Part of a small language model's weights: capped logits.
Each number is 50 + 12 x the weight over the matrix's rms, rounded and kept within 0 to 99. Layers, rows and columns count from 0.

# up: layer 5 MLP up, 768x192, rms 0.147, rows 531-547, columns 0-95
# down: layer 5 MLP down (transposed), 768x192, rms 0.143, rows 531-546, columns 0-95
up531:42 50 62 49 65 40 69 64 24 29 66 58 63 52 42 48 53 66 56 61 47 51 77 33 59 57 66 52 72 65 58 52 35 34 47 61 73 42 34 62 78 63 57 40 34 49 58 48 49 63 66 37 40 58 51 44 73 49 49 49 46 44 48 60 51 29 56 51 50 47 60 57 38 42 36 41 35 49 53 67 51 64 41 52 63 58 54 48 31 48 52 50 43 42 60 30
down531:54 44 57 40 44 42 44 57 40 36 45 57 53 24 71 70 63 47 52 55 55 42 48 39 44 37 48 39 56 76 60 53 30 59 48 55 46 44 30 56 55 33 50 49 52 61 66 72 64 57 76 53 41 64 23 53 73 65 41 23 45 60 61 69 62 35 61 42 48 51 62 50 47 50 58 51 21 40 50 56 46 67 40 35 37 39 29 62 30 49 55 43 35 52 51 69
up532:68 55 58 61 48 75 53 61 33 66 58 53 66 56 39 65 63 57 36 65 53 35 48 53 46 42 41 55 51 66 44 53 56 83 29 40 46 59 36 49 74 64 41 59 39 31 57 55 53 62 47 72 46 70 43 32 58 53 51 64 64 36 36 32 43 63 38 40 67 52 30 58 39 46 70 37 50 57 46 31 64 46 40 57 67 47 64 55 58 60 40 49 38 55 32 34
down532:54 51 45 45 33 32 38 49 58 44 42 50 54 46 46 60 33 50 66 40 58 59 44 41 17 50 44 35 60 58 44 33 43 50 50 61 56 52 54 41 22 54 39 53 69 46 52 43 39 42 58 35 40 34 58 53 34 38 51 36 41 38 59 50 56 47 57 49 36 66 66 65 54 52 45 42 60 50 51 52 32 60 42 30 49 37 47 38 45 41 40 51 58 43 67 56
up533:34 55 52 41 44 30 47 50 58 44 55 45 51 53 53 57 52 46 67 31 41 45 58 51 53 47 64 53 44 26 56 81 40 52 53 41 48 78 48 50 62 52 47 61 51 40 73 46 36 58 42 40 31 51 69 33 70 56 37 57 37 55 57 54 51 64 38 44 32 34 38 64 41 29 46 27 57 66 53 53 64 65 52 58 47 52 52 42 43 33 45 45 43 58 38 37
down533:46 58 56 49 58 52 66 46 38 55 60 63 39 67 56 48 45 50 45 51 55 39 63 45 06 46 40 58 47 43 54 55 40 27 46 31 37 49 59 56 61 29 38 39 54 27 51 44 50 67 34 38 58 53 40 67 60 57 57 57 55 54 54 50 56 48 54 58 58 23 37 77 54 38 44 47 44 39 44 53 54 39 64 56 37 45 43 45 58 56 44 59 66 47 63 52
up534:43 55 51 45 61 45 34 46 65 62 55 42 45 50 44 48 65 55 40 56 52 23 43 55 57 46 61 56 58 30 37 52 53 52 42 27 41 38 31 65 41 51 33 37 36 52 48 48 63 54 47 27 57 79 56 64 65 59 53 38 44 49 55 60 44 70 69 53 56 57 50 63 67 45 47 55 34 39 50 40 50 51 52 41 47 51 56 54 51 50 64 59 35 54 49 52
down534:56 35 44 50 47 59 47 54 42 45 58 61 52 51 37 49 38 48 60 41 51 46 30 50 53 46 64 45 66 47 51 46 58 56 31 55 71 28 61 35 54 42 36 57 50 67 54 41 66 61 51 49 27 45 43 66 42 35 65 54 51 51 40 38 53 51 38 60 71 55 36 50 19 45 43 64 41 43 51 53 64 41 61 31 48 26 53 50 49 41 60 50 51 51 29 69
up535:68 64 64 55 55 62 56 47 73 73 68 52 67 70 30 23 40 41 42 54 39 65 52 57 48 42 49 64 48 58 52 56 49 44 33 66 52 54 58 54 70 39 62 68 43 41 46 41 48 51 41 64 32 45 35 33 53 33 50 56 51 34 46 57 61 60 54 43 55 57 32 31 60 42 39 69 63 57 63 31 49 43 55 56 55 30 60 42 50 33 31 50 42 76 69 36
down535:49 33 60 49 40 59 38 61 42 58 30 50 60 67 57 52 40 45 48 42 35 24 51 53 70 37 43 44 36 58 56 32 58 57 74 37 35 29 49 39 46 60 43 64 71 46 49 51 67 42 74 58 60 71 43 82 49 55 67 46 55 49 38 49 39 42 50 50 75 51 84 34 40 43 51 58 76 44 49 42 54 60 44 29 46 52 69 60 56 28 45 35 40 43 54 52
up536:47 51 59 49 61 50 49 53 69 44 56 61 64 46 29 55 51 46 67 56 64 76 47 67 54 65 50 59 42 59 47 52 65 33 41 44 26 46 62 71 54 57 66 39 55 37 53 60 56 22 31 60 37 61 33 32 71 59 37 70 35 60 50 69 33 39 54 59 60 68 30 26 45 42 37 36 54 59 57 74 31 64 67 67 80 30 55 25 42 44 64 54 64 38 57 44
down536:38 35 56 40 41 35 52 67 56 40 36 69 72 41 62 50 46 48 56 75 55 62 55 51 11 53 64 46 52 79 35 40 52 49 14 61 27 42 38 99 50 29 46 49 25 55 51 47 33 41 39 11 49 58 39 38 45 49 48 68 29 42 32 50 42 55 45 57 40 56 73 23 40 29 38 46 30 34 61 70 47 68 60 39 63 59 48 60 69 40 53 45 52 20 41 67
up537:40 71 49 56 44 62 36 55 41 61 67 55 38 48 45 37 32 62 50 50 52 61 47 54 47 54 41 40 56 52 47 34 44 44 44 42 51 58 54 38 43 45 43 37 39 64 52 48 46 67 61 43 29 44 64 42 72 55 54 47 75 54 48 42 47 52 57 47 34 55 59 45 60 58 52 43 45 77 53 52 44 49 54 48 42 48 43 36 43 53 56 30 25 69 41 72
down537:63 52 33 79 26 55 65 47 62 46 62 32 50 55 61 40 40 46 45 45 35 63 36 33 40 51 58 47 39 45 79 46 58 40 47 38 46 36 49 47 49 55 70 37 39 61 47 65 45 53 52 40 63 57 64 44 48 53 64 54 44 47 45 56 62 55 75 71 41 43 38 50 49 48 46 30 47 54 71 47 41 34 34 36 45 35 50 56 54 49 43 58 49 43 50 66
up538:44 39 44 45 59 54 59 45 15 58 42 51 62 30 17 37 37 33 47 37 76 70 44 29 33 52 21 54 57 41 57 44 51 33 48 61 53 82 44 37 35 41 54 61 16 62 36 74 40 28 25 55 45 65 66 47 58 48 57 62 41 47 72 64 44 25 47 50 71 32 61 41 59 56 78 34 29 55 30 69 47 44 50 59 68 61 58 55 53 46 34 55 38 47 61 71
down538:55 45 58 36 42 50 43 62 36 34 37 51 60 57 43 48 50 74 31 47 39 51 50 53 94 32 42 43 48 46 47 49 69 75 58 44 51 52 36 47 45 55 52 70 46 43 63 95 62 31 50 66 44 43 68 35 53 60 49 63 34 67 74 51 65 47 59 35 88 41 34 17 39 25 40 38 69 71 35 59 31 65 57 48 40 19 35 55 49 58 54 34 45 60 46 32
up539:46 50 47 35 37 64 56 53 67 59 64 38 38 40 24 59 55 46 66 51 41 47 51 44 41 68 71 43 37 43 36 44 40 29 50 53 52 56 28 76 41 34 56 48 29 38 55 58 47 69 53 72 64 45 45 64 57 49 65 32 52 56 44 29 61 50 53 60 40 49 51 67 61 44 43 51 43 52 53 33 52 43 48 53 61 61 44 33 34 20 33 11 46 49 37 62
down539:28 39 51 68 51 62 59 60 83 54 57 68 55 60 41 24 57 50 67 29 41 59 44 53 66 46 52 54 61 40 50 58 64 64 53 35 40 64 37 57 65 57 46 35 66 44 28 39 43 58 42 56 36 76 44 63 57 48 53 54 41 71 48 33 40 47 65 42 42 52 45 67 35 28 53 58 72 60 51 53 38 43 68 60 68 60 61 57 61 47 39 44 62 51 64 32
up540:65 37 34 50 53 45 49 72 62 30 53 25 64 35 52 51 68 57 34 33 53 65 72 70 46 65 51 44 45 47 43 53 63 46 52 60 44 51 40 50 57 53 35 48 48 44 39 48 40 64 45 28 51 37 59 51 58 42 50 43 44 58 54 46 62 46 55 46 33 72 29 39 57 57 52 45 44 62 22 34 54 46 41 51 47 63 46 50 60 36 34 57 36 62 68 49
down540:42 64 54 53 47 40 27 64 51 57 69 32 55 47 57 59 55 53 35 45 30 49 42 51 34 55 66 58 69 29 44 49 61 57 56 55 61 59 65 42 51 32 65 64 43 57 60 56 41 45 52 44 71 64 45 50 62 59 69 15 32 35 53 63 60 55 48 47 42 45 61 57 35 61 64 62 41 42 50 45 53 45 22 59 34 56 64 47 60 44 59 42 59 48 62 70
up541:49 36 59 40 32 80 53 39 50 24 35 81 37 46 58 50 63 72 54 57 54 46 53 35 45 61 66 52 52 53 68 52 64 55 31 45 76 45 60 36 45 60 42 45 32 39 52 49 49 47 34 50 52 52 61 50 31 42 48 38 53 29 56 43 53 55 49 50 41 45 60 69 45 39 37 34 27 43 57 55 48 52 43 24 39 49 27 46 49 53 57 26 34 37 82 48
down541:46 48 45 30 27 24 35 50 53 47 45 33 50 53 57 46 52 39 30 43 58 62 39 28 54 49 19 52 58 48 46 66 30 45 43 26 42 49 70 56 59 62 66 44 56 76 55 56 37 67 66 51 61 49 54 37 72 43 46 62 76 47 58 43 36 44 54 30 20 43 44 50 48 64 70 46 60 42 49 61 32 48 47 55 54 48 51 41 50 51 28 57 55 50 56 46
up542:59 35 46 59 73 62 51 57 46 44 53 36 64 59 34 49 57 41 51 36 56 46 33 71 55 35 51 36 27 55 39 56 36 75 66 40 52 32 87 37 63 53 48 72 43 66 39 64 60 53 53 63 54 22 57 56 64 55 39 67 57 34 40 50 76 59 51 37 32 54 39 50 45 55 53 49 27 51 49 37 38 21 37 59 45 63 68 43 73 24 43 44 53 46 55 56
down542:71 66 55 54 42 67 46 51 53 30 72 48 56 45 54 42 49 57 54 46 72 27 57 95 62 49 40 53 39 63 55 74 38 56 58 19 63 33 49 74 46 65 50 46 76 59 42 49 42 51 63 45 40 57 50 49 41 50 66 65 42 36 52 46 61 39 46 40 54 44 65 48 42 31 50 51 37 39 39 38 38 53 40 56 46 49 45 43 42 59 51 29 59 34 56 35
up543:54 54 60 55 45 47 46 49 57 23 48 37 40 40 57 49 52 49 52 34 58 35 54 75 46 61 77 35 45 47 45 55 46 50 46 53 50 52 44 72 41 59 54 46 40 58 47 51 56 63 34 61 63 49 26 59 42 43 46 69 45 52 36 46 30 39 51 43 30 53 46 50 38 39 54 56 55 52 32 53 63 44 58 46 60 39 50 52 56 51 34 33 49 41 64 64
down543:50 22 60 52 62 57 50 47 40 53 57 49 30 39 63 67 45 39 59 42 51 56 62 65 59 46 51 48 65 46 31 66 53 44 45 44 39 64 34 70 62 49 55 47 53 57 49 83 63 56 57 33 38 58 71 41 75 39 48 56 60 30 63 63 56 48 47 45 44 55 50 61 45 34 60 56 35 34 54 67 34 52 57 49 36 60 48 53 51 58 69 75 58 49 52 38
up544:75 52 53 32 54 56 45 48 52 63 66 37 50 46 41 55 54 50 62 76 69 66 52 38 34 39 57 41 57 52 46 34 50 52 53 51 43 48 47 43 23 42 64 47 73 71 49 61 51 46 64 63 42 30 34 51 42 53 51 50 58 56 57 48 63 36 43 64 48 46 35 48 50 48 48 60 39 59 43 44 37 39 35 48 62 59 46 52 43 48 49 58 36 70 55 50
down544:45 39 35 48 42 63 25 50 37 37 41 53 62 39 31 29 56 23 41 51 43 59 56 56 35 54 51 34 50 46 44 38 42 43 42 51 78 69 46 66 26 25 53 55 61 42 48 54 48 33 73 19 40 35 46 39 41 45 42 88 86 44 54 61 35 41 51 56 52 36 63 30 51 75 58 38 56 58 31 54 43 38 64 34 67 44 48 19 46 54 37 54 61 26 65 41
up545:61 60 47 50 63 43 36 42 12 45 59 43 57 35 36 30 50 55 50 41 41 27 45 45 34 63 45 60 48 49 68 34 56 74 43 51 52 67 40 58 47 38 40 61 52 24 60 39 23 70 58 47 71 31 46 42 49 19 39 47 60 34 45 68 33 42 53 44 51 45 64 60 72 55 48 33 42 58 55 45 39 46 61 42 47 51 42 50 15 60 62 58 45 50 63 43
down545:49 54 57 47 55 71 66 46 49 33 34 63 43 63 57 42 43 24 32 62 49 59 42 51 53 41 55 50 49 50 28 35 63 36 52 50 67 49 37 56 33 40 64 72 61 70 39 44 33 43 53 22 34 52 46 31 58 15 60 34 62 52 47 51 71 54 41 26 49 62 47 63 52 52 55 43 51 54 53 73 49 31 62 50 70 58 65 61 47 50 44 53 42 51 64 50
up546:54 38 53 46 53 60 52 50 46 73 59 70 55 43 42 43 25 52 42 62 31 44 67 30 61 50 43 54 43 73 50 53 54 58 35 49 44 66 33 71 34 49 57 34 62 51 35 34 69 55 38 57 60 66 64 46 41 46 49 39 40 42 46 53 47 20 52 48 59 57 66 62 56 62 52 50 31 42 53 49 64 58 48 49 25 21 45 56 26 65 42 67 70 44 62 56
down546:49 53 55 57 50 39 50 51 66 38 27 65 47 48 60 48 55 56 59 53 57 38 49 64 29 54 46 58 57 55 56 43 44 56 32 49 33 36 47 35 33 48 61 65 41 56 42 43 37 41 52 37 39 61 38 33 56 48 47 53 28 45 52 47 52 45 47 52 62 45 48 41 44 62 59 46 47 54 54 64 48 44 42 50 57 56 44 51 39 44 48 49 60 41 54 61
up547:42 66 76 62 66 55 37 50 68 58 41 41 60 49 56 48 44 58 47 71 46 57 61 82 50 55 52 40 67 26 43 36 55 43 38 36 30 70 52 55 73 41 40 54 40 51 62 67 33 44 26 51 77 59 44 80 56 54 46 53 11 42 57 63 53 77 45 48 24 66 46 55 48 49 61 69 34 34 51 48 59 56 47 57 44 50 40 68 43 32 53 61 48 49 34 22